Weights of a small transformer language model: learned and rotary positions.
Each number is 500 + 50 x the weight over the matrix's rms, rounded and kept within 0 to 999. Layers, rows and columns count from 0. Numbers have three digits each.

# k: layer 4 attention key, 256x224, rms 0.088, rows 146-176, columns 0-223
# q: layer 4 attention query, 256x224, rms 0.0867, rows 147-177, columns 0-223
k146:528550477576442478546458449559438510428474515561532467504506415486525487521566576481474475481402429515472468427403444457506545522533466483500490474515497495518444497554537533541374487543534463545457508474536592532561595462555530496547547394450551505552539518441404462500490424483545559525500488444509532533554484554516556441508512621543409453465500519515509527527472525463460537607494494546378456579511500403561460531535476443483576530455473473472499421403483456454536465445536458461488556471519498468535557487514508498462522513506519519509553506561478516543455562539503458515501529463548497497469450398498467525446494388521494555413574429440591509526552560527404487551450
q147:516514559507450499474613506619625535474575623434426510476554464461466581493496498454508513510520403442612525532492544531507499458492516526530570481407470518522406507583453520501409539447477503544439537686586448529534478499576365441553527488632486534435494468622620329518551471474463515454490485503476488492486477549424520520497569367603490553512482443550562470545488613520439537504522569507573628385433572389502496548382586450510393564502426527490530503426562425504471462432549611522419510568586601615646404385522607423472494474567623561382460529497465560519450354471481506434518413465474553529448389553548446542377563405484529432471506550520429350458588527582478461466534
k147:493493561493537499437512533498505539477560513504524480509551471496559528555520543509543503493507557500572488519499514493493506474487476450519441467496510506509414468512533557524516469482456548515477485512477490511540450528417506547459494582516443479439544495518711540486534519560533483481518527459471463507497464481487493503462463511637529493535539466493495501468485513571539444458583475512624483246495514451498500487462510505533410441494543519523470520513387494484465516530472512528522490508553509546474501502472490524470496498482545472559494532528468511488508515544517514540513505514510482489504473552485476494537473482467493463476506469506442447538491527531554560511500
q148:491478435582463434590407468448408487556541484530444479589471519546468398466540452484601501443449562537476466545487444441475557428488493524500535486525578531470490550486542568569457508604569577492511477401494527518566600453495603475462538482451436541492521536519524579519528517472514515509503568480518561409523563478517476398607416590517478501474441581437479474555514466511563564507495454534556479471562469517485461535537458445464516520482566506514476430541331445519492474503457532514492467502636508402498533465473490508540541513465535499516610498525460533575535550500518572442508499509518483521458487420469494403545494498520526527457591505441516484537409513404443469575513
k148:552515463540462468514468459529434501425448562565499460518499388514458470573523519456504484479439501540533437430471498492491500521489482488543530481534485528521418525572533479508348513529529482574437502476530567613523525479536521482542544424485463503550515548437551487484483499499498584522473540433540549538545500538556525437523494581604495484499443470447507554526485542466507555556500518508485449505478477461488473514528454487509543512507468498493528399361498459526492464444515488414453498500593542445551503467500479453479513500481642521509579569582482522601485485552532440446502548551542537475471420350518451560447536411489486566474546483441554456497553536539415468579467
q149:570525548501483476495544537460451472558482412485544496463480544526480497494444466514534520506493523485428475521533512532497469589518393484473464574489509496493549501425551482500491494522460467517509497475506454509526538471502500525534491530454567546588503491429425514519485452438484516501459468515501494533534451478491448488499547575411483485507473454464466471533499400507527467466535456532383447615556537525504482489574543532512555465502480529504490507515500524533479462561516434545525550463401456463514553553485441506509522502498396482497509473514513442478530496455565495486486513477514479458535504477510530523424459493497445534546513540476570590535482482443498488514416
k149:525536435464507554536545529524525453512456477478466541487486503465487522455528427512439524486521454531414528500531539480527512475490508500534595503499500526482563533413445466515468513510497533503540525496496513462477539543582443468571488443427556525520494454534309447535543548476453513476492489563542528474491487502491509504517582465378542507474488504557501457500537512447436509492428476460434542694514413537440557509525516495485531543469478454508558481494606486469500484449574493484462466513492484491537465470498534540519494457482445545465442496510519493457510458484488553533469477483509474483517537500494511505443464487495502499497504471506521546500513518470502484457537
q150:496568552550506496502459516505449493457509543490524494439532554493567506500466516565514361566537565593531491540481568523498471487398486521473404451515482453510500482518538443532485521478483497536482532455472510624471463467520472575429522575495530447487524454499516466477503488598554488489571471522549460432509499496484553551525513424507480481473600569576385575435493471529555535530584548528460448463541452442472406487471526516475482465548535558511463528514469494483519493499437502485498565507616412495517509553545365497537532458472482557515472525513514569443480564463527504472456577484523479467555430533521467458496483524396497424565459461456471451545522558471617543532459
k150:491530478522405439518554424397405431593583468522479577526500479532455519496460545480506413545466567460556485531416466520472427519476485437437499516474450527557591453548548497468537524583514473545547534467649514432512486460493489504476550603417489492555474449513551503544526449444489418433367425457522521471514518561428548503484513503493571531414453579498486533487420521520494481502502509502436440487396543561610443448526502521434498487481474554561499513511435549571474492559453601512573579477508499482508516502498541526564474599504482533506547516484582477519542415473422477473551480516511485520532505461555535436539589506523481512529455453472526436464465483488468514506468
q151:542482509479496435528518531478460497485456447523429493511552473536514455504529517508573497568534567539463401460562473544466588503457520476463457486515532484472478489495561527522504490532531526553541524522508529486481539504457450472502510503468442487582449506472491514472443547444483449523477521548511489457506513565500460406461430512533482567477442548492517512562391498514632487433542523564444478550542504506479505442547496460634514519477458389544445433502547477519531459510491426475515448518514481511464526555557535474489472528457481460564575592475514581563496441467452463465435511475463489531441520461446593563431476530597543523494528522514573637547519518465391464546502
k151:439489410489591519493492499510508452444449475504480494521482465565451499458532408423458581501503490517384499439483494442515574484491548641557584505524496478458538504508459442530451469503484461412501552480436494517447549492473507510574504452544510451547472461545354537466426572515482523481526531510508534481533461440504497435601524500387512515503542511503467512508542541455555574545390570487445512652457479514383565523480431471513488514513401477461496499425591507467500515371533521430457476462505494419489491516531525487490543457529504500510541503435488518526402476573511453482520525477526479530461450414437465509410486496468527522501509521536493533508570483517434518615553
q152:540471453479533469511525502504453512444491502466517496453510474506473519489467441595468543469506579490483558418468560563502519486531509465504505521503548470455491514501471458479437543551485504550473418488485455453509485481502480500518564502498584580494503494494504486446506484501457500487524452533433499528495557546466477487577497499480436526508467488459567528520508548487430511478478502569425509528537477546495587498532492520578470504518515458550518449500503482424513522543546465561517584496441496496467470559456474436547506512472475476524527429543512501423446450497516486562474479519521563493487542424470511536446444508531496618483557593535522557492503403499474529526496
k152:454418496486489489602478503576596541439453596436476504523554506503510506516530442522444480530467498504483531481508495521484548488484539513500529541520524512491426583528430495487475564466468515511483499579489495601456478446519494460521509448552531564444541489504430515508514578495461506464568475548505490467518478485538537456567509498527502497512532470514501551545507518544523528452445531553479440554563506461396489526525549487523381486463413550410486539424532492412476551438524423478449476510517524548492461476526547484521543465476512459500531492460521547553501517545509523546515547474507513511474525502491526498449466460533487485531559525461465556458548536501476473481515
q153:455429570458450477490510490474495553497506429506476605411465500475521551517470552599483485390478491562438583565430546534473460579493450497464488559482437468543527457530519481518444491448487524509448509515441421460613529429501435538497549448462598519628561498381444485545450401429450533506414419584420492516529542490389526445527517589459515537567534464529535474504483465464409526575453571474422520609531499462548448534521545557498500545506455509446567532467548483482515468474509488527629515540472470503537490498519460508523438522506406538444391453458573431566491490523460428564468476542525497527479476549509470518431479489500466471487523533452467565512599455482542550499444
k153:429513475413439537548498520602582512490482433470508617456558541476484487458520442438465525543511534526498527481454520493488540445545588556499514542499563443428519494401516473505497491500493512460591484616457518445539481495574360501512492517502523502468521471583349421493498554436456442442502482529520457485527454485495580445471489611469443517472538542591485490491583504454461542406499478565469496642556519514415446468558551504453420561395548569497528515505548433477519406472600509519446501459492528616524505480491474544547594436498448500464482503492541456515521500493507493493508486446565508505459536586543533533473472488465548467484497540521483525505509517494409601435520
q154:500530457616441609534491548531469482497618578575612468521484597449517509525566462492418400485501438472553541465482487523539561461560506581482504507516421437557494429552541449549537442399551490504405434453524503454412495497569559540473505406516509482495528531494531533470595468577523501482508496516412500514562509469522492509461473452509414435485526439489445446461559463452447499565527450488499570474461483479480526539513469552482534501460435481429483564468463515536581551518518522528470522493509576518526530460444453554477476503543481438515452461421439500496501603532490463534527572481461527530479622609492458488563475507378445488540456534480479459456548567480603523424503
k154:477447459593412461540521505478475480542538484561418537549520625501533485470434584454479374548423506407523409441490422568469521496541506413465496516475490507452416477459524529548528523472502401481503463488493495457466490529509533501500480545414478514541470618479549463458473455473539522506500520439492491485490514553449552530436487457578419447525436554566531503490469476535470467645505455567462504455502618518557500457535497499504551523510600536512390453492391497517485522523532403488521521531481476624522500462473504541491453452416497597497416507470491464479468541421542522503455526425528463554534552596541512474535542516515444435514499432579511513521556577489470555508463
q155:476493419535516456545502458515457551495507503511461531442541495502422474553577513552558444413479453442433534539494481537496558469568500543447468525561527505536556432531577512501468451501516567471486538472462483430544586455521471485452526536489491513528518555436502506546510480462452512520409470551381498493590474454536529424515489559499451526587488403430502428512534474476461515531429507527492495533562552484511430514554561509528490519486430398393525446467589506548541488508500478475529481581484593515498532497477513464479522574518484492434561390481464447592550410602450436581558472544499454522393552485537490525427493467563493506540544552436548534489511480429423464502502
k155:492520405445501476535414499627445505454450500526522537491483484517520521467533541425483498597462505582505444443528505463508575463521562557503581493448501502430476525448575505558405523539450534524502482566447500646574573493512468519535536411481481487506507516515402494496415487456501532450541572580589432514512471491514516470507462510538443491468463528564464512528565530490475567559458542569521434527530512441405497509489514460523483487486560593425456529478492497532500466351618465477517449413574517493510481484521491523496532405493511530428548466477449493512496498546568557487506523474512470519489480489468493522399442487436450488448523557512558502457582535559436551464534
q156:448493408579564484554442466494398497560560523492546537502524510478486475482525453553563520490531491536521515515508434498536519403543535584530571502513570548489461567444515455551474562552568545490551489463500482522477544445581571482512512536493485534380517538586576540460557539491467547494487505454480554470490499424556478466542469521478456507457451561426504518541542515555477438519517463531599522457582448526455468470522487436476493459542550493527456426492398445567442468493495569503491520452602547479538496474489512517524481487479524511464595499545443463486531465541554547485532453494538511477493505430468489414517501511480506498487486497510487477519409490398419464559523
k156:554472577606450464524391467481410478450428514528538470573489436549522491556535575536526503509453486572576451540432468495476445506505427460515479526525435597491390557592547536475372522554479514611444512446589560577549579422510511505524507464460468508536504543399552523520496420467508539554450506477532492492562521478569480525507459539591520495442506486453468557474455441509503568592515527519481474416478421461581461546468500494508575513503463445451462453415444448498532522478496435510530488487557517457516552519487519486409477455467569511529558554547485524532517471533521508498535504541478538487510491471510476555514485415495442546481547428458591470487511528485465483484464
q157:516493570505544588546540500515468485423547510471503416584515506502502392492561481465492516533447487330429543423495505534501531519541426477568508540566463455529487542514481507533423507487595510467385473436390514418444498480539504504557491476495591508542516500448441544515542459511571506475507528526437563501482520500524492459507465509472384504510462433554532517525520458514463579533449511514426522542498478497543591580515521549466516565497417462502464487442470505460496538547516454528531529541510535485542543512484506533469483498550449512512543466549461494455496481517453498569507475508464618505521487483483462478503518482468451480549531459587455539479554472560497468479432
k157:521463553519511476493478554562576593428489459502502527557555516516500437548512489444457466531512538529473451436453503550486534470478526437530499555518521546455431504435461521543504550394559469481438491558477475568456437547517519456571497537456446493516496517523383473490477599456416498450554578499556526487452524521526563428550478456515482506520479526571513462617561503501484527511438528561472496517489499470425523484575538484490499531560526491513494507470499468432458575471501420454557485488422511576499510456524524491522575432459554518454475520517545490476476534472522529460473513488513507509464590561496474437527539515490516510541494483539529582439523482502463579433524
q158:458538470500520519468440487523507504516543585543485405607528510493512438477567508461481440524458495466546450469552463493497517424446494502564525429542516502511483533540541517537514512499554508524504508426548578526469488520504515556523421476479483426473528497522518529484496495511536490476535513508513538475495490486597441489451481464552487505483491497478415525496504499523521485477523521511555485474514476461496483533465451480427522424518518492520402534530414544487541573501515545512458468489588499448503492490476451504472531454513523453533508565536392528503621513482518557533509521480497592439540544541481548476564541545476471500488485433501427471523468531504502469564458
k158:518489457585508481464573463423436439514563478557477447538525519559483471533467544487502452484464494462520470493505510483473450485475501482466463445515447508527507430570477578498572470501523458530478511404507520534483534567509585534541514496459411477563491543450556534480570481513527492477502562421493499538486515517501501543487490475562447501499424526431497490538485466546507511574514461504477502395440469526568487497538449489520550480540443516528488504456455521520486557563478514471516544520564520467566511504513470491499479559487580473489560512454521460497491464407508471520517526478524514465523475487510529516512568503477503522561536502483532443494480527515560472500513
q159:447520342567488504474484544514466496501559530580531488539516534491481491490547542500482471471556465521596443489525504473507542498483581464487510498508509500478492465451534498471522509409493450565479501537553529509489506487500529544476414516541398434450437557530543510502534560520450485533563569526581436501469467464538489575389552479514537526516467395446470488531453487502553405461538499549628550452470557510446476466519452444493519447491562462452477449501476536565474514494579547476449400398539596525485503515410482485402500471492566508537580553475444559539557548511500547503537519464496456479456548554486592522503508482451534469525518472448581421573478572459536481540568
k159:506530457627527456522542476438339444547497531555411464526473514537516508470495551517535429494488429449518552512548477517539463488502430541457496472472482481512491452470522486513546481473545490485429515444454480574471558541487573563476527448517439496422502562447586523519503401539611556553514451462440483525548560453505506595503502414522507535464434499456489500491405481453546508568483530490516551390518481525544549460438507532556589485562506460411453504505509538578536484421499488525483499498670511427512485511486517554505427476530543493552528454439443525501396491424539517551461498473456471507541468491471522539533436480431412487532486499494547460523471464525511450530492
q160:487502503462470591521456509558473527466542507483574584461504589452479489534451476535440516509538495509580493552525483487550504578530438502497468511546484468600443338553473407566440522500518517466432550528499538534556527509507503544539511447473525492470413550466549502471508471521476467530477463628486429493488473448443608607497433459532480590466506531529521398490563474468324532565465628471565478457464473469529421464470496514433501507525519439478515522485539531484543529447543461518553433498530479573575520450484508483471361534528487511432589488561489408481424509593547586434589531472516483455528582501504438416475454536454563475526519529489435442541584578431586489454537
k160:435441380482506367506465520492516480455474480618361453535502486550545488426562535486508519493429521525494467529545519395550436454534525510579452542498511507549513461483492493496416431489501540564568404568422456483512495406423483561507472530431350430475555442493505546600525462519576462515524674432565379488414513525495483528521549513515538553438522529533474545511554515493504555453510502466577438483498631580401552497496464501487466484525532477483524512576487568516453482477491538504559464442550603511383472567457495540537444451464493570494427497441437478463564584505529514498479506466533383492587525499509480522566521502465435586531492507507506458530461435546497548552561
q161:505497427553439472509497496440536510515439415483508422507429448484575602501496479482552531425400480540484464538492517422422486564495481553519535467421555593427514497459486571482569525463453610559597477492501465490522575539501615472505508543444462515499536534458435528545519489464452540492539516439435595582444501487569356473537593596529492405493462432384502569500429541448488381455484488444477446499543416559500554501546482510461483437414482551553498529562484450579497402563519566397486610446462439403401480499447484586498532493470518505543406468520529473428487586429473530583398514442472492480529416519485532507614572552631519592485485433577485563485423417442490547544535
k161:551454604489485572429518443551524536554474542503556466528530550473417455521443487536551549509532473483506595427424531579515532596493466517467555459525527485488478516566487471490495520558465478419463652534556475443534430504511510462498499527550618497516501525489456465391552520478357492475457359615544574528624511466520488413474507517470434497574465467473481500465468475512427433453499432530453550535504455473475384454508524548498472468443479497495499533419524487493534537515546450486465481542432490539539550536556504493447542527489474413536549593550573506528446473528467526489434492536493532472450590506501520500470424471477578495545549521533473524523506499504551441425430
q162:459546598530535506487479602497496526514588452474566616493461495462475569545518421487486510397459516457528504508453457601479423590568396522365598477460459432523463446467509426544470478424452538503513410477615534569486519569469553590606526361496518556500537561468505519535455491554517555512507507521518500501533509547611456700468505527557473519503583513496508527499509518368477433492534559515500501503456522516605487532427496434431526549613625464423572607512565488463524373467506550455458587468462470479516478447420519412560486527573505462495475430523517445539462494504496509538575509519440518533525494476506359426528483454533518517484472540487420443521455483498516487518518
k162:463404472416462514560532504482455452556424495548504473534505466543513558522501481583433443507472512490489557490562561476510488495505524584555554417510474510525524554491471424519580517465543547531505538457398500401507536552568536553492495532495533432447486363540495550568524446501483445508514431507518442479530571521452450537580619464473531536473471517430422509535499486475448474464478549502463554517497451489473537438488504522489448486315514430494505535416501595559454546525488552585526463517536506484485563547511482580538429494564462517461532481363478517391559496478547491561403458391558435434522517504480550641546454561520411501474629441509500476511498510484400475458524
q163:543506454425474461522513460555490485477460570502495499534583555495450470558476608604420431519606514469575458540396508502567565511496595520483526520500440520482494510545480532526492527515565513457405524515457450519513486453549415479513513453575487461427484526503553453444534448446536463469519525582462397472520418515443601520481499540488520533476433515469522467456555479609385503497457473490468450520480462443460519432562525567528464482446523465424536413447489522556467579424516505488498448449495451513494490516530470539443506476523520518489650474571483514477435453587595530512483499461569470510534540530440608541412491491404533487503523585482582487469622571511491424520520
k163:378528424575367486569620680444460458473446484507400569528499616534541622499556528638510415626590600521514485546517556386532489430521475654447463438461508454457529554550563546516516482412558606604553430549428460513501492554452492518437521540418399469462449426447520559521506483485534446536494584547502325416472479507436460580594562424496557464399485614469439446450494443473496564609522554415558465457570515503562508442477500510531526474571550472532453562522501525578413467485485514539555548502522492471376495492537497609593374463492458543483532474466439449465499523457494482566556541409472350497499491496445488518510555588466472486504450618517509484497483467468485529532532
q164:413575592569562547461502520464502530468535459467541491546458447459553534466599396518594626478449492488512450473500531430492491540532488487505514532455524542494433437506503481493487511560448542551592478523508521556534520473460554486479499547429587565530522554472476542571482509468488579524517487432493572502506553480594387529460481463494496477496563424469520485541502508462544500478564491518560545518532472516590439571451479467481505512501516503440489574480506455448514425519513541479491554518482523477526568413451512457476453554492444440528431471510539457533443525511468486505462492443478544490478455437471398437573466461518501515376473503570435532525453487511509513515440
k164:582432516465602493471539421522514481539512490482572506485474436506433370513465479437505541457422444538449524466477462602473498576538436412491567578566526496520531514466491444496504478567474440426509533458566591453485481492452522540536464478528563531559558510446460513406457546519419485514458389564531529524539555483487558460509472581488470537560444420515490536443543483557482460466426500503442462551405426512454496441530467559490495474437411509449550468528530514454506569599442474471545503488427445493491519565522472468461538587447521433526485539573562527497474433544505510447471415580484547473522570493566504468561527451533500550483523439528482534515503469511520480529477
q165:486488545469527533540497500447512513549531460483500501519408433472526497458470456516514486466480447495438459524569440506485492631561452467367602491444502478448533513492518520455513512479447527551521478474514543501537475533489605453525542525456507571508557497511474527533464539545507498534541542511493554545497546522473511506551491586462422430525455510482510584469454433483435449433440458436441511564532476566498497517522458512487492524533480554557466495498518484486455468530517452510531531474479501442479524464467553492465452536494494449557527517437558446477498548516492454512493468553541502512543501407545519545524477543575514548535484473463524518508422444469469496464524
k165:504443527402500537435473443562522465562524495374514532482432471498460454478418454452465634454488490495470541531527556587501495535557470402463588503452471578463528546471460429503490500519478501408425529530578568442488481575548465459553469516472534483455499499598503470537482493459422462558468420604537610523513578541428510515563477473479486518570532494577485484576494572473488568437474536459487584493473432508421512477422500535462473518484507595501508564502521538503509494528524559563494485582496535443602418450541516539495509491566550410466441559520541511457537461482471518474458399498498563537539468533590520572511501483547499525523485441566492484499488542515514481444507
q166:511500516512485509506493508553545494408481594506502492509548568537476489538557534483503443558573536522568512504434503533535494421422514508561414491498510510550465456589499499557440533459545512483494543585456449504459432489518400541493483450563478462447470504528544466425568544469423485495446436489466478484503430469469552509459535459545549511510503545584457467503459558507536538552526478489473520478457550430420447512501542524527540488477496455424548498467490516485604570451460480449475512506506506573536514488570452502495564469513504540439501503577416617504459453514499560440477538480447496519481511582473524411451484462447543436531511541570500530467597586584515538549455
k166:474557494504489497580586631480496559409445490510460421567590551517580551564574486560490403615559521493557409481495556428558492484471560605530418418468535441545447518574532622510534488446493562589518483563422491601457463450462481552456517458495450531487532475480503505522520440499605522485544561461485417501455404488541470547536545413522486478412503525452499498439470451481536462637540485493529473476578580477506479540512509494529552467529479411506395504507480495491485541466487493387486455492516443523473548487494491485484492467498478532513550487470446486460493563452541473549463627434540418442487455518466503505458470535443526455439483534429474469474545526541507509540427
q167:589559467504419491490541555520465454440444488533435483512549609533497504555462559511429431539557565562454507467452515470484543515476502565525410450561448517502511455498484490496527459468504508540480517523414501421419469485493463505443399461501459490503505512463508490432475508476466454572478496551507420538445415502509489524448501472477575480465520535582422495520551477555555482526459513482456495555528502527462525491557490550504473444442509453430472511511534580513521550553514467461553533479482480529455510542568453492550506512457511588529538475529460533489441487544504440536414604504494461533517537581466513476450499497390495479497571501483555538469576545500538485505548
k167:466486524468429501452530516510538538485526464470433577544490515452466492461527462516482585473510525453543467547471482492516464453494500488518541560404473538494485473537507572499497546542517492487479429619492440534558492553541497490518503493457542513481475532593513444486497505458469535492468491520445562475510489541438464517548533483504539505463578516511529535562450564481518518487547516488551566461555526482474454552415519478463498539551506535509485542526477437517492433495516500550467495561507563551504486415534557519489435471499473462459480519501545501529544550507433528453580446500525520513429408573508484543450469515517471466525463503572489453436525545508463517497531
q168:523510520514489504485481497572572540432484577457474500522507493481472519503508517500535463473522479477557561570461460495505512502472502524522457531483546500514431496578538571526396512439548438479448607570534470483529511449547422491504491408533464469479435498511535438494541538465506507491484460477509489528531401461505565480480531486522517567583484515581500500500484562526530565543444517521479519467466509425477477514437547475511511558574439427469540535452523455495577506442492512460464465523566489537568479480570476491479517461505544519387494504557423572601498394491552561434507500512474509566481505514460530479422524452478535439546536533475532482526565568519470491596433
k168:481551506451478537469462607558543573457534532476459438560617532514595429540534512528454480567546583467544440521466500425570488479407542574498461397463529448491407461571437612537458497495505537571485483507450433600454411488471491514386453480501421499429496560535560501493485525525517505478567546438471481479471371508562544497444585397564504500512529490480460489449438500509534525564583493475573498441521578437435444521462549466598512471507518470498484523484456482472510563431500487427473467495539481560512551513520470508482477405464500530523468492509416473504505572494531483536476566469532473459491481555433514528426481478431515388475498556485436482522581534563543488570433
q169:568565409545486445520465532563469464482430572579504485527630533603461515583479601576467360604571573517529553514469519514529497470487515527505355461541519451506519507558590502516444462401525439522481588529549465427537472478471466523471404480552411425465433504440554449436544474494524468507486455516505414578461454456516522540479462489487515488508462525517409495484476513544564492561440525531522440509493484455424522409524506514567559491453558404468468463456536550605605562466490481467475453450499501558453519606526425542457516424498543581479629459555407566523515433530647437562511577542462471504512556538352655534417556493407499436544594529496596524532579565523520455607440
k169:486485469534452469523530527545495523557528517496431568501520553445555529478476481494499471494563532464517499613507459508524506423452515536489532447391466499535485451471495466519566525435547546498461481572489449512544480590585532516462528534491482459467461527587558505500466507494485464510530588482480501473464554524435463577540530483551499475480553530527526380519463460470499516492504555494592531419599511490464518463449549487442447511522554516447416508501470454509473510414535572587430446493619557548462464392510562591508498473563552513487473444430463476428482543500522535530499436421489505495519476578417518558501439584457481428525440494517488483522474525503508522532607
q170:488534451547527522557533472415407502584498480502458430505470497465537459455505466538514534515429499462438475497548522429433524526556458519447574470492473558501574514401465501524561512582485616511521441410431559507481560538546602415489527525398574529459553499503452555592508465513535558522477564466444552445546640547500411477543479505517459424434509451369513436511524457478454546425555475530561545534491446572618536536503498484447466459410476587555472492589430479488447438567500497580507530512507514433479498493448506487562500551504446384586542475445491412378501571402489486547458451413557537474532487444486450533632491521538491586495492542489471454498387473460516481395522
k170:533441481514535476528469471505514486494413471513562463465441490520457527523450504502491521500413438472434480429486546520456515518518470502492548540522472534487558537553489478458460502556497509492443524496526582496494527486486547499526513463487510545589488475448406495444528500529487534575459500496531571551495526487508514460520525538417476540520429499475511547531505497532517517508440481536422544569437472499539518531514457531546543522488454498491552451427481523509483501529476446473533527503425491461579525494495517430444482520459499499479560549530534523594459477498505450472528535524504484538502504411560493512504569448512475622503532484484554494486469494528477463470442
q171:514471584470489529481590489553566513478493533444535550474471428470416521473501467482462555440485401427561509480527539551467436554545482480515571592460468539514535507474477517461543563491456502517433482562498434510538508530519410436579556528482612540526483458550492424507513506441464531484468451524420558492517559505396539525476515517531462487578489459503540503531485520505405525432536506484466548539484514480556505574484567497470451538518431519573573460456520453493467458517573531577466473552473536546558455457502516516441510493567499483438479516480555453483442421486414508468524358439523551497485478518582440557472475477490543483538532507483481430445574448533520531427448
k171:538563508499544531504515670520547450437456534525396475493496562532515481521600493539553416549575495567503433486563586414577446455458537570488373476530565472498490538495453579506498494439444504506600496532482425675415457463508452531560470443517455407483487516501486505488452526466531537511536514584546423469463447452544485535481582359486561496436522545518434520421497490466503486518490516464477482479471504481501469531455505477485504527534483391388519560555590527488572506400498503412524530452496469507436478552505493449589469449445406517503466500481484553543439491477516527476463597476500494474556528526491554476442507523518527466509481534473501544506500503541482497553505
q172:519516526477463478452463527508575530523495556510459453495525487539517520433490540467550457564488513494540547574485507480522546416415551538550477476517539445473460517594531484457405496473546411470553623574553481470498473419485417516471419461542449445467508478562542475416467551491561440475474463511529445505554433490533544438512469454512521620509488520544515505481496549536598485535397504473439474447476542437428479494447483490531482541467505480484511506496584530555534525414478523468439436473554551549508477541615505506469505482444525560465460519434429619632499391485558573440532538598509478513477470538488522547402546471546530438500511559437533484519500565525390452629527
k172:467511551486499488498506493537510548496548551496527504491523501493548516522515514509502520504551547443542528555466465519535496475496510461546436460489480493540452517516485480516494453462507529480471452457499482469498477508522514497419532533549435472476494472523641505486519502506510442455551588464463479460488472523486525506487473504586524528497550470463507468498495478520481494491542523520584486399531512440453436479525533516542470499522539546524495484511475490446476512509482545559513472532541482551470512466495457504448552472510544537555493485504444498487542548534527494541483477502511481498476497561480497495500475498453548459462508525498419468503511512534539496506516
q173:497458408551515492572515418452392513544538463526462463545493530492533475494538457500482563451401429499458473506531477477417501549541481517466591533488460520459479535421489512545515538564512600531436413445464561482544584527531610453500581503438506528453509537477495532594540435423497556513515521505472538478481633537484476523543475492485476474511472396390481465566543448487382488507563507540644522498511453509598485578484529474494501451466471594508451521563387447493435449514496525570552531535563483476525504480361557512528473540491503390554497497479458460424577524397494509493516471404514522499513468440506465521636528453484486547444545511489450444536452467420506506415548
k173:533536468570490528538465513500489538473436488570514481501499498541506506486487546480434500515428424528504442434473525507453486520465429501524467486544488528480536489510521509505440501539524462516436506491511526583515520480504524510551507444491545570562507536492479492443476480525462584556501472412500520554460471526553516463507528501485443461491472468472516575512485528497472574604443479480469482527472523489481509562486495471527582551477476497450558465438522485492505475477521437409508505519525467459539529524483465442430503465468538538503594516568525545545436475443535468457457554525538532483501478415491504526449554413509475579479591477456559544482485540522491457496459
q174:547515380533492469522428532453428448543474491532554518496487551519508452531492482548530467521521533531436472483530496465489513500502458486479468467532464522525556482461525488512567491531463515508507462388458532547490481513462558563452464458459447497521492518474463563493506503560498458519551540507529477516470501429507454529521491517470467438468488483470448508444499478499512495497516456527509463497566491535474511436560426527494541422457544532512449523532505546457559503570477475536569534484478418397413542570443430542536547530508476493555579486530497494381519615539527502535452580477503453473537531504467544445539472537502497537498494461480540551527465515422529509459541
k174:500487426523515506540531451474469390506442476477478531500468482524468487431461518489529483515500433489430529507515503506508491536523469481480559527500490503457601533475509440445517509560495471470503549495504504488478562464546510485535514492447571530520498523496344524518496442492491491541503448480538483511498528512460527473499541526387494480482398523541462509526509486443522452563430532506429493704450506614572568474544470487467593512508439474437475474499579511539515478517493471436529530498463485458514505521505512491556485573505425484475516487476524489487486481458462468467502516534468484537483525390496518515483504545549452595518499438497581531495475434455472461528477
q175:449461453502473489571531510509467514462521567497446511526515480487513560489510541533485523494477444511530535533446494441507552494514531514490567467500432514536490493544516473544433547510507501484481513490498507515530527504555469526453531518557498463434468508492572489499538393524565529501531519505498517489463551506508524575578470512565511551467504522523507461513517560505399493558498544563570541399486473495550492490480503507479451547534463509522471490473456450494504483467482542487493527537600525515523522459473505512515445473482553537492548404502449504533482476481419532456502483486523502554458458495480476489506549466454437501521530487530479470504524526510515506490482
k175:507497569555508453559472493551478597490494525554507483522559493495524505521495561408485366539503574494581436450476417482494506474470489459474405469506480489552425506594570583487477499491520414498466509494528551556509479489570569520424516511526462532488461536496648488458490457515522505494496490436458463521485483546486527451508480584620451475509432476501469490515422521483495506532572492516525465333497588464568477493529531508544524471542498534489479469477446492492506520482466512466520526529543465504499564488481511466489487518523574554510544478587466496504500515527538483490509503539512521514474467499516511465479516480473475449481579437481517505460554495521497507497463
q176:487496396537496505562410559428368473502437468609534460535476553541528529526535531538594503502545557584411448494488465430470559442532516486461456411537494484502506462440606557525506488503483546506528473365429558523478527496410583541428445509453381476522502534416445578525481503528533489536532589521611475514494488471552491499453465497432504399466513515457410498468527416503596466460571466553512429496562477527496525463573442472548557458487556520491430468599435567484507498536496465491579524463462459435413517570467468539541514502458479451598612443508459484455502627517567485535482635479530433505529576515415552415569478521454461557522489535496564535543451526400554503510553
k176:529540431568495490591506430462475452510410461519444469481417478542493475496495546508531442505475469527446487464500514462472490507522485526497515527520480513479571485495535457480497530539516472469463492524518486516471576469565554468580539415505521513537471554446344487458458475506513543555492469503533501550517512526495485494498516524359509474452467557489487548479457546459482549538419509474455501676492486582562522498498461463462592559514449464462502510446557527562557465420503429448510516471516518448506504484534521445543486517517476475481583489500544530497461485464487503502512471495474504516522505381475543527444529470521439576502496460487581529497509431507452438520485
q177:532553513454460458459580510504556525500454507456496538505526418497481516432447519524470512485525470495544517492541521560517503498514544543511477567492508502515519536512429487437517476473510481497490580603516408470484457529538423463540532569509567554471481496529502407521507530463486498479431435531458450551483549599459507511495526424512474469513480500492561477527509549492472479455423491457414550505412480503540559498484562491484481517521454481537594488498540489536464467429523505506455500499398525544509470465491565432506470495539549540489470471465548530533464378472498470535507428521517491478450481520535539543472517523535518520535481532540500494371538443539523538450489